From a checkpoint of a small transformer trained on Wikipedia: vocabulary 16384.
Each number is 500 + 25 x the weight over its row's rms, rounded and kept within 0 to 999. Layers, rows and columns count from 0. Numbers have three digits each. The size before them is the row's rms in percent of the matrix's.

# up: layer 3 MLP up, 1280x320, rms 0.0478, rows 601-700, columns 192-255
# down: layer 3 MLP down (transposed), 1280x320, rms 0.0339, rows 601-700, columns 192-255
up601 020:484531504513486516520517518505518492520463516434477495492476518534492508489502545481517499473503478477489522488460464515500516497569441511488473464482506491501501501495468511458507494499479532
down601 011:424508489489505512535526523487501485528493484535478525540506479479450515518498469455501494555480486505498460495517555512498509491509461562530574564497478493548529492479556457505519486481514502
up602 125:544543479464494501517515463543487460517537522534518515532500495523429506487483519516544520516486521529494467512518525502463485512476477521504470480533494476471504530495486505493527542537522508
down602 115:523470484483492479536492533559487475477483498516534490508459516490511500519490527514502538500496482531504502465459496486518443485485501532497507472477552509514484497513488480498492481446462503
up603 105:498495523487509514535448484475494537474493513491520475505507466514485509491510481507521403491526482493546537488487493524512512505469517464530502526501508557522484520482467496522550489456515524
down603 124:461489495493474500485460488465531518464484500523490479523531491486480486497517473490465442532502498523490546527459510456495488504515476534532468479462515504498468483497520493533488500479520470
up604 119:530540540535559536489456494516536508495505461509460531516490537542488513429484508507510520472507536496475496478495507510496530506482499487517466504509474522512488510536515455566519512479509541
down604 160:504515489473480491484516482495530483515529468507483537517513533492471513455512469498529481536480495499521486496472503482482550470466499484529521543465455496524508526454481486473533534503542517
up605 140:502558528498527500443519493492514497526512483527474482563537530517496544516479556468537527496474507475511487494504438490530527504432508512504506526538502542527522491470500513494488517512472510
down605 153:489496509483484556493485483464482523528496509485518503467517502542503531485545476507493513469530474478536504543494485440473521474499484538501457505479498491506536511514502502493509527493515480
up606 132:500505528465518471505486526536521510444539502530501524513499513473479495464515455505474499503487530519545444503485494511498523512466514484527522497498501517508468517486460499529512484505520479
down606 107:494481493509455503469518496474458528506553516429512445500491519499505530467492506494525489494508510503529494454492502477527487511490480468481483505475488471492522499459522500550488496474482501
up607 016:478485478504494489504516551523508476476519475511497481489478526502497508448438487511521478532477514529503502530528519573504493527527525496491507473475461495505496514495497475472479506490509545
down607 009:493508468483498496457484534522524491509486492505524478488488508500505528501536473494504489478467471517471535544471512499517494539474467498531476486518466513484511489473564500515486494491494497
up608 021:507500501506543526491503500521482522484464533503483502493481517475473531483515483477533515521520489503506505482454459485500468504470485496506481503487531540513535488498507493520510530528490508
down608 010:465458509497469481443505521482491490528519480539523533477545512481492490557490518519469497523449489492509461483476501522512525526545495554521517489459480457491461519482504480511442471492499471
up609 019:514533475507534500486506530509508483502420520484491464475520487525489487502500504503468516480447478515427538509516509513512493473498533483473489522473496535464489530519490483508500471507500506
down609 010:514487514474469499497499491517486530469507457489472502515469494497489490514535482504498474503465508478492485547492508544507491515457511479488453522505485492523482499557486516488463455512510513
up610 018:492449483507549542504494508508472456445483497536464494530482489465480471457518489505489513544516477537481569520508480460502499518470507507478493505499517494498483504502496499514521514476504523
down610 008:465465479446528519540515518536505510540474530523503513524479531519463503461537540515507482510484526489498496480541481476513509485487451523490501468522464465475461510474521499507508541489505483
up611 176:512523527522502499500496480500508506516440475511495526473505522484511500468515509448480476476497513522552467503492464486457554497477524524525526509516500492608487489526494461543490487514484551
down611 186:487523521495492488502502515493517463518506522503486516447542521492512492482480528485439469498501517527500493472487507488532505515530484523530498548524561498501485500553521485474509469449532506
up612 118:509484466521513517528518437520487471512500492500521512484507508536502510499489505467482511455533466541535460502531484509519513470512510551472519477550505472489498488505484471548532489491525508
down612 115:523518484488474496480504451576480512493525461458522478513500493483539529519511499485504493512497544510522540501525546523441488474532467494465470463498545541515542495489494535508505514501497496
up613 021:502503478452500511484472441453493481488493515523503541540499539511470508476482507517454538499512488492502477512457535535515469509535486516534492503505473526503546506480512494488516521473528508
down613 011:517498459540504525506501538548508530464489500484482463496457495470483433528500475516497502513487499504515535509518489508488488486491520522486512469496505507537485469550507470506449491460496541
up614 018:464483520485479448536539458503510475513482485466448480500485506549500526486463497492542488506484485490529473505465503574497514500518499503503491474479469477514506517464511516462538518517501475
down614 010:517532532492510523466481534460548500478501520538486459481468465447484574511506489492494489517498510495502501527531517484520466451487541510511444483472505514535524463501504537529485509483503483
up615 018:509469480496504509498510480537486481492491505525459522515461496487457457508482505447502521554482491505499484487457519452474492510486493492486490518534483516514529488511501514524561519505484540
down615 010:504522525514481490461443538514527420512462497518505505539566546497527439513522480475469479541480537500474529477503502512482486504526504526538498506487464507512503550481539501504486490462486472
up616 133:516513541496498524514463461496497524510479498524499515508507552526482468476502517486513525538480521505551474523534504490501535503495498511516535484482526492479477496532502493497471510528561499
down616 137:466523527483492469527491493455502497482499449474519513520513457529512485462561494539456472477478503497515512569500570487469518456490526528514473526522517479488520488481495478529478507506454542
up617 027:503504509491504509495489492475494482456480519531452501545468495458479471467513511501472530499544476533480480509487514479524534496497482498484473514474503489528537512484492501480567500519494519
down617 015:486475494464518511469527541494497510523514489520546508515490477537459448505493506476493488517461473512524471506535420517498467464486515541538512456480486459511447475515538474507437508471468520
up618 020:512499466514534488481470503475489484480502451525522501539486480462517478520525487485511461519486539542516504523501496510487469500537526519506494524494505505474456490488514486480491510516481492
down618 010:560497479512467473479490521497519461498490530459512504496494554491498520512518506537497539471512527527510497495512473504518522541475553483494472473553465516493518499514467514497444506534480524
up619 023:552500503510523509470506513520507445486492495506493482513454507442500484532458477516483486510560496537474483498464472467509511523503521465487467516511502545519492525470485473469561544499534531
down619 011:522491502480504477436492490491524539478515491515542491493521469505494509476518494548511483499473459499497470466524446514506503504477511510551537476502506509482461492536474505500391550559487484
up620 128:497536487445510488490501498523503549507501495514478524507483534459519525483470513510491511549471485471492508489489460516532472468500518525516526490519471518492513492479504514515497507510529528
down620 140:484519531503516471484458535429493525434481519490525491484500455494486476515537459495508503477508466533471457474509458515485524543468474465485518483465520516507476503498509484499500519464542524
up621 136:521512520505510532468483537486505510504509493535536479511462481484463516522487479485549481510493543492494463523495509506487534533462515505510526494483517522486543463496497497521518473497480483
down621 146:500532519515451509510521574493462505506498499470501546506462563498483494510494495509477495518531497543494477529423514491538473536469516471501537530504486498495529527507472464502517558517495505
up622 110:539497526487515516506538496489517500504540479463561546538507510541456487499505531503514492485498463509470553490473507502530505493502482557534482495492492492502478506487499491516535489504507456
down622 111:489472456530485465496499481535474524516551498485490487530489530521538528515462527533482527518498501482506487489520530460503511517484497466504508506545456484517501519510494502510518474508473505
up623 018:478493493486508515500524461483492538485485516529485520516483507511500477489490487491511489545535508502537508513478494520471436519460498484461487502496495489484484499482501489516555551499476469
down623 009:546516505516488517442506531476519509467503539554481491471516512495503477522492533544485494496491492489512494463468482545516541492526516534510467485469492533521489487525489518548459547491475502
up624 020:473497491499518514526495449499512560497523522475541516493519486498534441507510490488526532477495494471534531503526453528475487508459494489500530475501523465496488463513498523486513503545441460
down624 010:445497536527507484524510482475495536491492528496530519476514491497502512513488537483495526503510511485499471456510523480521503466545518507488535552480529488509537535460499457504525504464530489
up625 142:533498502510518523507441442523475511523505516533520481505472474514496508488506479493514504511500516517522478548500477487501539499452529484491507477518490512477538518516469501578503501494508531
down625 155:492516520513493509514523536451497503491492486439492470496491507476474474521515478519473465500489480524507541469488471517449498478525521535511499483470486502509443452462500534497492506496496517
up626 147:560491537522519530535493459516498520488483507533488499465485537468480500505462444534470509488499489537508496497504517501466523497482533464487555474507475521554532473489488514538507500499554536
down626 161:568527520490499520512488516482489487499475511481513496470503492529488454560474462503483473438561497484517538525534497520494526462491523504490498538501454555485483491458529485558538455507511549
up627 020:498491489503519495455528513530484476473500498503417493518512509433500504510484419514539477499497479524496511518489479513515484489476485491481452483487507520533503490490487474520517502494519528
down627 011:522540520471465481439530482494538481555505471520509541483528487481496500529495529490453421508478502526506474483474518477508523520514468566456516496552486495498442503522490493503488507510480486
up628 134:513514512462483495491516498505500522527497482519529501463495498533532479481524480559520491522477504533477494547479522495514508499481521494503505503517503466492465559517501516485491508489510484
down628 123:522515472555526486483497484480515491524530480479504487528509529462464474518502504456481525550455449479510507526530479513481487496484467507481546532459489506539478471518504475501475503478528485
up629 140:513522486485495514475472510483531484520516495489530514521516503513469513482502505512531451553504513482515497492516451522524527521508456475493529499493478498483552543479483497468508474539501505
down629 127:468469511521511509524553510479558506519478474526508563487447515467489473494504529528479518476498520490529503486513499471496510473467513519520500509554519501482495500507542548529505497498489533
up630 100:505555454455494513490551464571514468510552472530503539503502504481502512487453510454510542516460506472527435515553508520517513479493499497521452478483474488516516524471501477482520464572506495
down630 132:521483496521469497495458498434484492506484538500486498502492528503492524498496514493480449496566480532503508493473521493485494540542489533486499515480495538495496438539500494510501500460547493
up631 116:496509472456478504485539482522484485521515491472500536510478522490513551506501534539516520458443485509511506456530481538509481474490508516516492526536491494510527484488469558489515481534509501
down631 145:488494524520490475479513495511529495465480485495505478485532524478489558506470486436504493490536508500491447514494481491491504511464477493508500555479459560486461498484487474556492544448477486
up632 111:484506486463518489466485473508511511506539476479497498518472499584517511518553512448479511523545499536517496483525506482504501521524473477521471519470526493469496514512513484483497494511527479
down632 103:478487475467502503477469531504469515484530509516521545467504517520514490471514492480512463501521512516502532505513526491441479514498446508495537503522511506503463501494537503504496485499493475
up633 139:524505509547496545411468529502493498524503524502508486488482497514500515510456548479475498497513485495501436488481492507509548491499535560476529469539517490500501460496485535483513483479472488
down633 139:463487484475509509512498491496556511555514461447498489514488465488509515507536533521506524543467471497490587517525511475511520472415550497512562517499452480462507529516508498509512486493510502
up634 126:526496492497539485517462517471485488475517483476506545509512507513534540504512456508486462496529518487510523494528489476513485471513491459502482500485466528490523547469527435486513484520499520
down634 123:500518492498470505472539516458495512477504528494476482485504490484502507524512569536507500503495434499539527523494532494504505510517464512489491539508515501469481464507421578479489490480486484
up635 021:492494476475553483502492470503514513530502440492476487512498496507492528518488500512509485541538522498514477485495518500471500476468514448511515497512494475517484491506492500484517494461509490
down635 011:512479548525483504489553509463511537469509546461501466471477470530500535452515512540549546464550499476519533507518439513495494516458540497490464470463489529490520492483518541489502523537481551
up636 130:514506524469528503478519501537463486500500516509470503515517539505493517483546531472477540466503504542489490511497503503505503508451498534505476499509523516460504477533483484523506508489479461
down636 128:568487452521492535482515490511561488548552482485505485463499528520505511539454513509500519458494507519548507457490522486500506511485511498531567488531483489517467524544530524479474485494534533
up637 119:490513473529505489460491493499554472496503510518492543484519539521518512466507477516478537512486515444521473477549502485542548511497495540478457483537482488501506484513475463492477488500500468
down637 140:515489534471512557501505522486525508496495521493485512502456487525494485487505484474498473512513489484511535522473517467480524532544489505509458461505558554519500532511550518516504482499468508
up638 021:491504523495536510508490453471503454495487536552511483545501519501534499481451521501484523516542486535481477450492509475497533525476510507489537528463457484485522495469462463473563514460509511
down638 011:447486487500482536485490554525499555483540491465470474476448453530490543503528508530514506458477472500514507549531442512500486482483501484558439469456478490528509449497559538511462506504497525
up639 125:533496518486513527456489524494563521477471503509504502540470481525447481489467522502502521500477489499496455514484541498470542498457491516479508492481513542494547504524504489500488453509514538
down639 115:508504495503493523509478475537494475507513476472462472504521517538485482489492491542495458523530466514462567510494480483485466453474507557501521474512547520536456518461520493535536539501527434
up640 109:499489456515525488505503475522480513500478481499489517520474499444509566495489462503516539524503498515530463474515528522508534459479512468490467494554511470477501506489500505522501516531515495
down640 121:533525468473458490505513512503499475527532535522481497481509461483524505492477542497512497522521501519444499516482504469516464497513482501498541524485464582497505508531464450474505513509483480
up641 129:545542494468511513470498486511491506515570520513539523539511514542519487486509520514533516516507505523534479516512508507470488485524477508509468515496512479484509518483472475499502517472545501
down641 124:475500524497516497506522494504458473518477474473505503491516524539502495539518521460494517431501495500502558543497483483475493505505487497493465431478484528488489474495523514587526522536497518
up642 115:536508506526501489484520495537474513502478480524506522448502501522472496546517511499474482463519480514475505486462504504509554509520493489521492513497527516475503513491511501546498515500497498
down642 095:472488492486510524524525458494487522518540480531497491513510530531499517493469520496558479477505545532491513483496473523539532491475491455519536438524515451525504484488557496507531480484496489
up643 136:527491528509512516495538495481525529514498534521507505510508516576557486493502495504535532541473504471521528504504535505487522494474524500546526523510512556503484500476502456471500503482496497
down643 113:492486474477510503472480497489503500473517494523546491537521451490488512484493467506555531527557502543529510485466537474519532466553567463494477496454477523548471503514504523460475517492485528
up644 115:517494511536523505498478465524506474476557498497486556508520538509501519482554496512518494501458552491483520494509516524501528462483542515524486483493492502482528529463450488536510515505512472
down644 119:482477504483515461476457493500471522485518466520494509516513512523494513496515473556438464497512516542499498501493511477517470501441451446549521533509490505509502489525471471476499496503510468
up645 022:504471493470490526496507422465485524492502473518498486545511477536498508475510514534502513463504503450486502482492533480539480480532524518496528511529497502487488484483500462505454472490488445
down645 010:480470475562520507481489505500498526465513519462503456504478498480489521448518493496524474527532487478472476516533483534510495469435540511468461475505531490494545503516510482459543511513517514
up646 134:552493522502513476515529477488513492495473537498519476469495508530547486493498503523496480502548505498523475475492492521527572527489541492502521536475502493489422496477466455501514480525473479
down646 122:518521540498513479530491525524509528530489542502516523507499442519525473471547511484513485485472485487508457556482488478479487483505533492491501473467530498499464455464495526471526513471536501
up647 151:504503477472519511509526449503500524499499498522455486494484524464499531500481538506516443507497518480500503467486501521488521498430518487562514545487477519503484519506487482490485511505503508
down647 136:545531474517499510491507543518535490492518473504477507505467450500511500550501474520504516498493492452529504488445526494498448484481532509465494501448477535529525548504543447537522535542472499
up648 143:496521479492497491523533508476541486553523505523506516539530524507530526519480496494492452553447505464532493542511506494501473508502508539524473545477501475526517509498482468504499503508490472
down648 134:531468505500529494496494505488510485554457430519533513516501506479495489541523480555498505566505516515481535506513486505473501509485517452467502509523504499511508509494544511535504509521497484
up649 114:511505546509539505462517486513503514456508469473487512507456506512485463452454523548497508510454505512482527553505442537468488480475497501575520518481483516528495479472499506513524507508516514
down649 111:522460478503485478480534498520532491486501478526504481553499474507530513482490492521499596522486505510503435533472479467522481503529466519479499484488504489476467537505500507510488487500525492
up650 102:530499484523504512480545497492481462446547510472523526503507506509486497481492547538510482470496503537529494532496538471490494474531479516507503469519475467507491483542512500534489504504539510
down650 114:492478467492480516474503475529513501509505483509475492511482534466518512501470530461505511479525512484534486502489532519470492513511419510502462478473478522511514539499478519505517521549499484
up651 024:506515496489573564489520478506482496501475487549471517524498546458475516489452466504483484525536523520498494491475530495484476500468483456474512533471485504527545507524483466495557518470514486
down651 012:503511501495491512507506524503502477515528539491524495499496478538452488503514486522463487482494478493509501508480414534480488488525498537488521437520452508493473501476517510486417521524436515
up652 117:510503509456499500461517482461498501499525504492515468517520490486495458496473529518448510522516518512511478478474509503474497514474502504510489522472500493501477499498471518511503482511506530
down652 124:493559464499527472547475501507492475497515534484445495494453481495493494457537506518543511495513502494482483516509511504478483475529514499473538481522499530520560483494537497476476501509502476
up653 135:512520523477510533487472542482495522517488477526520512484497495501491549461511479511548491505468489503473529479458529500502498477512549489485493534552530486522541491504501490519517530454479469
down653 114:503515521472491501507497475497452441479479511525485501519499487457500465499511492478490465510480446499505534513493468496507500536550460494491514497477477528475530491483511476488479490522513493
up654 017:468469500503525481532512488485481565495531497494527486510509553497484506488526507516508529495484473473490492446469501436495480474549466480474538484452519518515508494445505507465456500505507485
down654 008:494512492468496479481498503551493527462442480559500514512448514545487511498520491475534485501500480513498477486525529503484524469476478524472527542474519533507566543496555450456538516477501546
up655 126:510530529514513496524496454519482494493511459518508502505523485486456502488509486501507512505501503484484463490497525563468534429469522492494517509523477504502560492465534465511503518518501516
down655 134:491527465513503486507498510487489480497467482458489515461480489505559525463464540496458477512468491506522530499490481486498451500552473509484492486490492491484460486488536526539515457521488510
up656 112:495486550537507493524483498472537497500489515496487469491478505461521544492490464490493455482506527528523525450475486488447499490482522514483535504511527533517463469443503522538490516469486550
down656 108:512481513488530515462488493493506478517480498513486523543474494531495494565542491455493546540485485462508486496494510502478536478480483492496490481493475518477473482492488468517499519489477445
up657 020:499461505465553551484471467440465511501483478523509497555460501495461510523507511493503456532500450536523475515476447498509513516530482494506485476508480458509526479470499499487441480489501513
down657 010:512447515498448544538545555474480493484475575459498536486492494482499515486471524532506538552530530493490495479542497519472487490493450498489479491500476468453509531463471534501487538504506490
up658 146:509497526508498512552523438528475474510506485501494534532519515528516504475513472543534503474495476544507446503496533508510527545472519528476480481507555486485526501497423511534511509516507531
down658 164:510533487526508497508556491471462511516503489499519473530477489526482507469477499459507496517518525507496467499494500491538529500545542486460470542485479501439479502498523519509490500514559496
up659 122:514532466485534492515455482507511488509502495489499497448482517483532552449477464545491509472445512518525497484514492509483499449508499520512532473563481513510532474472531513476492536498494552
down659 114:478507498525499525509469519525518481481497486531508494561487465541486480524511568489480515514515540499513464460481498450535458530477471504493463472475579480500466544523447511486482516499472488
up660 018:460502474489555532523495473496478457507503473495532500517528508509488518474533476506518493511497492520524477482469485474481481470482492492495523496508480479521478444453498487503445505515501526
down660 009:484496470546492453516492483516481492537524528497513513493485536490501542499474525533489532513552546480476486481502526501550561532499467510496487567477513481478565528496468474503478462483474497
up661 114:503505494476484507518488467553517472496509488505496517508468519487547505483451526520482536569531494527480525503519512517461500502515506481486465527519485528524531493480499519531505501531517463
down661 105:507480487502518495508506542488522510543504484524494560479491475490491475516558520490486493513498528467495484514523470515538438516513479504518494492458508486486539523531547458434524531456485508
up662 127:502488495529496487470470497492544476458482507505498498441510510515503499500524509467487487513506466503544533503498459473488583495504531508480514452481497505488493484552482498477486488502548505
down662 098:544480492481430511549519495484473488473533528488543511480462511545503492513494490491551481503512478487494489527565544496466508470522481552535497470498517502510477481468519501503481480476527444
up663 124:491507481517507525493502465489525473484479488500505501512537527509518508493510511488527533449482489480489476459526489513511529493524517539500489512544486503518479524500517467479517555482525475
down663 163:515494527456512488496494554491464511473458465497505479510513456501511496506501503501503486523496510516486522510489520521473460517473502518511512499474509457432515460503476528508509422522501490
up664 122:505492466532505497505493493541518480517487450498475498523495518493535527502503469488492477527525487500520523486496501542505516522508501477499486489516505475473557519461486479515490486493479504
down664 126:483528504501523499533466522534490530534527446476491551468481526522512544496517503475493467513450520489477483512472517500504469508500523514520490517520470465462441520514508479475500503497505502
up665 018:517519524493526485494488493500486477480495470514514481548537534484538491515523476510499511494496522548504502482481466526513479510511539541523491505492525463524479478540474488425558471496508500
down665 010:493492506499473491525489498463496523482503548478498528501472477504511564519505546523472532490508471486503480486487538479525509501521512469511486497509511512469512497472470533518482508458493511
up666 018:519511509538510502517524560571511500460516486508434527494497510468443469466489507455493484525475481502512537472508512445514507504493513505463497531485503510486500527497508485495491476481473542
down666 009:494509516456456525455488507489504472510515468493488477514521480504525488490501489458477474485435497509466521539498462528475500481501502492514535494511466478493464528497538509512488529521510471
up667 106:498518462480515480479465546558516476442527521502496472457526492461517512446477509466487494498473468541491440513474543506481495522543506503490548460520499487545491508526499486511497519510510505
down667 116:503479488504487503491502480525464521451504487500573530507503488500498504501496531532507531521477544440521519540512504446454503507520482473543469527477537477533527505526495530435500471505500502
up668 119:541482516521496499479500512516494411523512524507504545471510554498539502510491495481497517483491528482555480536465471469498559484538495540474469461529497494521501516496453492504503514521479462
down668 137:502528460512499517507508504503479506525552481501515432513473492528502505495517493490495513526471461531513479497514476493473471495514448498521468470505548526472494522495569544492505504495528504
up669 135:503507459471511549521474508467504501518540468509506518453472522484560514496512490501501497510468526509549464512483480472512502452518526541471530546494509492480517538514459502482484499500513537
down669 112:529496491482514477426493521470481482469483496482499546500480482463509497483503489476465511533463478535506482507493496454511497577494489500477481484502499526532517515511479444523521505491494491
up670 019:506484492500506535470524476495500509527486513548510502465475511470450497481442514516464498518500503543495530502510504491518471542490502490463498526503488533531515492526491443514510515440498468
down670 010:507496482503543524485471513486486487522542513500488483502509410539475524494513510510488451472466488513466479491493465519504514513483553518508513475477460482509465542524484505499443553552488482
up671 120:545550539527548549498500497507511518474524513492480506487458507555514498493465490491529521507479478473523502495458503520464545513480499482532478520505477527518498513502439506521487503496485540
down671 169:493494510465444477511500470466516522471524464488500536505479506508492475483515488492499475524495512545503472486471525468504540503483515520513513506472482514503511549452484516484490547476535503
up672 124:481510464435501491462497509559534509515520503474514490528470484515462509508502480512499489532550457525518477464568482495511457530497504488484484551488542491481536517489487502481536486467514505
down672 109:498478517466489506556481513507525498509466505500502474518500456466507493540505506553499447494509474513488575501464506494507466529496560492521539493460474517441459500487543516534519519477471535
up673 105:528499552521505488531535498458499504503481483508519480504530493480519491449472515503463453506502497496518547526467519498477528506473505519490516465486508546493492518507500499544488488488542508
down673 105:450487476513512510536511484448518525520497490520500487439498512523514508509510509523534544460534509520510485478531471508487504495554516500480485451533495554478509481514454526531460491452456471
up674 020:528506526478525491469472516450496483504500471525492467517498513480506496463463509487521507529533461529489448508455492496516524506483527496475503526443488497537527510504473460486533531516522560
down674 010:489454473487501476493520540503482539519503474494531515536500490525490491526524503540503507510501464484504503509507472510510502517489435493550497500463497471492460480513523490498466509502475516
up675 023:510471478490526503452483438464466516470508502585470521518506506492472521475521505448493480524495500527502475492514512481477494494490531510504506544491480526497545476498505504539511489461487490
down675 010:556443498519482482457520505484494493503512513494540510465522484517496488541472534563519541486529469510505511517510456522468531541514542497532483447457478487486475538497477502504461514507487523
up676 105:507513486473503497435469502499519480485478510498512494534551511531460509460490507475516470492525486532478491491457494500510522539513473521524472508533472539515517590506506500494512522524471449
down676 093:518537480486481510474460547529561548514512525474488528509500479494492525463512483483516524500498478483436528542471480506468522547480566508492482511496481533490518516464505512487501499504462502
up677 141:510529523487532524483501498481556516482519493488530543497481491511532521488467524464513475520498500545515456480481573484503518491490543534514497484501456533494467512519502467491513527521504533
down677 179:530484506476459502514496502520500456449497479510480501472507496471493499512504480473489458503512485528527520497499513516477524521501493495485515525449473508509512498446476492479531535520530477
up678 018:472483486487526474502534461524495503490467521494507483479538511520497516457472495498520498503528513492517492528533548519493442502518491469446547516496533533518497499476515496516495520513486518
down678 010:530478499492538536481497505478485492491513486532541491497524459514459528543484484496478487460465473529529498485500424521512519516478557511492497489488487510485442516510512493526480507484476486
up679 125:494510545534502551480534513510527504483502494472503505530519528527465493462494479493495515530510505523508511479483506489508519511517544513476519512514482503537513464492493497499505503483519501
down679 122:506510495474498512460527483505512465479531492494517466509529502511501487557489499486488547494565506548520506486514553459528512502444467482485464481503543441495523495524507514471509509547446484
up680 146:491488518489512524462517513495489514532472564515528481512495466526483493489524499499519488521500517488500497476484513509538491481516537534519536515497546475519461516476485446475529531478497521
down680 144:446452482514505501493529493509510481521473546483525522496468514520503523501522490507503524516477470517516536529521492515493435481495504511515477556509533496482477503541493462509479523512506494
up681 127:540487536519517476451509518518508508493568487549475535478495516507468505501499503536465520516520497505525475455519490465539526487509497543501498514525437497528462489508502525495513510524485488
down681 131:478512523498486552497509532488571511522452527526500490494479509490495430487510492527522517524509500483447486519553443558528529516505491528473506542495496470480533537504527480454494470504481522
up682 141:549556477477520543478498514540545524498489468522508475514499546513481507518499518490522505544540503483470532464488539550502539509459497483495510510499483517532521497479499513538519496540497468
down682 160:490519512538495486511533505498485473512464482480506506489500498522532502503540489440503465473481529491529485490532500502447498433535505520495525529473465485495465478467563430476507500533522503
up683 130:506485493509515507482519501516516511476511520479472527508500521492459535493497459519497521503524529521472545509471532504510522525503494495518504458503522511476494475502458489552515490491477457
down683 147:494485507469525481547545447530506520466502480472488475480510520493533486458450513492485497479517487489476478485514489504555510515535526499515487495487474506520541511481527558476494478494524515
up684 131:494504532487511535543470501549496483473525495499525509455470513491484541470522497488496500504499452515464484470487528540501489501482517484507490477604485514512513504467468503562512508513486480
down684 117:487461452515498524477543515472515489560514500491491500498520535536538533517551498499490508467518512524471505527489477497437483504479459459507513486548543479488494493470545517488466472474430507
up685 018:494512519514558521507463513490533491537508468524506499489491474466492429530450522477485469517547480484504479485452503447494517508519540511492517512522492491518504493521505500521537522503521464
down685 010:500511532499491478481485490500494497475473507475487494512551505544518491435504512519504516532520513482494534476524494515474493495544481490505516463483462499521517533504484460468493515498495483
up686 131:513502516521482534417508518527514490502536485543530539469516501541536483501515520484515470511517524498511481473500470464529522499489488521467501488536501516526478526525518492485475505465493494
down686 126:464498461478499539486515521504490497512532508520473454492465452475507486540528432498503509485459487474491517521520470486507519517512497517503534507481520487469499521498482457478492518520514517
up687 110:527496519498514513512462471486523528497511462482509502483462481564525496512514468483547545498521488526518529491450506505487543530483484481494587497487474552538509480534506517504500504483512518
down687 103:488443531480481488498501490500492489483473482455521483513525467528481555513525484476517486499500493540520512466517502460508502516454481464499518513491535525492479446480492456543489509549547501
up688 130:497516548504515506526506437506498476475552514515483518559489489496481486526521489502532527483503522542526464499494539524534475445473504536548533486463518473460493507478472463560525513473568533
down688 120:473468526534541506514515515465524483501461468471503514480501479488492455502502532529507496472449509454507511530519564478537500460514523481496526531522554517470489481500506464532475466533496502
up689 122:492458462496523503506505478496542468492503485539487554516508530505546526540495512529512489496510528521511500490514499507504525504506497474491516537542479506534496549516488468529539512516496527
down689 123:522493479518496517467486523496538550496488520497486483495519501492504472477520519497498505487475486525474521511521492489454479540495498524489442491504446502510502474550538518521473499499437526
up690 109:544476536526486532517477490522500494541502525526519509461503465514495506503521483491518460551516548503538513561466524484478501456520501502458515461520517502475554493518477534529463461521521485
down690 124:480472428498483496470486534494506514444510504479521480508527500480484512510509539476457487501507507512501517486480492458479477508461518500500522511490500506506475521476521530524447533487514490
up691 143:495499493501511533487486504545538521485497514489511504488519508526558506494502530510551503507524500475486472452483528516523515523457534475522507545512485513544514481490471464536521512513470459
down691 112:522553521531488487497535460471493530507515489469486497504499532471506452499518496581540491504502477476493474510456466512539508537525508486506487478514497484496490483504486478479496502469479513
up692 134:515537459482487490447471509495475519507518505485536513505466460535479546503500503468489513521493494509512497490471525489553537500479527502455524491497535466489517541506472493465471516527499473
down692 123:488472517535478497533546494460504497512491515495513497489522475491542500546459486497482543499479502484479499501502465497482480478528476492481491464489510533456497517495484506508534515448467477
up693 134:505526525466502485475521509448519502511505485507489532485503513496511519415443505456450489473502511532507459524464499438485496480501494555540520499495483519504463496497453515512469522466495537
down693 119:493506502493500534490521520515496502480495482479510517515531489534504519509500519515523462515550517482502527506508507499521548488473444487472518476529518481484513504472502450509465501494499476
up694 019:500494527526551547481445488479504496510515504515504526529470501514503514493504473515477474511521477481475458475478493453506480478514526467499533517490533569497515526516508493487531501500505502
down694 011:479492482510492505514512481501484487462494488476473490524538511495509504495508488541469518486513530523506536521520479534512506514489515498518540474510485479466462507516514535458472495514473465
up695 125:495570510452513486502509496508473524469496516486488508509504489501491499477471506495496497510480468515509466501521512505507475478477473480563535540482503501476486467513503463455492496548530512
down695 116:504481488487458522532515538519499505485556526517471453492461447512518515508536511474498451474487490502528467501488538494426487480515530507509551454457543470519444513472519532490493537560479515
up696 108:538533540502553508511495492546494483483518485469537487538442517476477493529478444500535521533497479489493497521481481518510531484466532474525517529502488469493540505520488521528588544499474514
down696 069:530465495492519549505479483532502497495482501512538473522517472485523533507453482490510495532538459522483539496497495507492432509458491481482521505515498524447520462535514516485509477514503515
up697 019:500513510471529513503512516487505481480491490563478501477474489521493494508469510486531505522460493522535492497505455493532497557495531522513474517519479465470508471481490521503546525477485526
down697 010:460482493518496504560486505494505492505497542462476473491525548506550495514496514506536510517544521464466506512504518466494489500505452463492462490475496476488512518459514502488507490486517477
up698 122:488532487508500526501536490507512515514535448528507497479505517480507531480464532517529514490473507473511462424477512532568550485503507521518492526544481495503510502515482505498514496484489491
down698 152:503484460503489501493499522477509473537494516452456498480542483480485456531508510473486501466495515475517519514462508495492451523493526494492485511479535508459502509500465475516527500560494500
up699 121:529538464449519527461507514519513539483515468511515533509523526524447506481526508503486482507509558475471501439473487511495495539522485468517453553536474524505500576470497462459515533490481494
down699 088:509487489518516519523465514508509501455493483481501578516497513507510510473484482469516514510529493490520499504524526529495511490483536536514471502499465486521503530500494492491508483501484509
up700 110:471501517550506535475528485503531531472510523483498478525456526434486506500519510525490534512467466512489486469493559478530516515472562500467521532485509498507560492526497556503497494520546553
down700 121:510478510511537470486476511483503523525545505507513537512487496514508463525471545545480504470497503443511486514463475488483441492472489547519517477481515488507457488491458476454544478493494466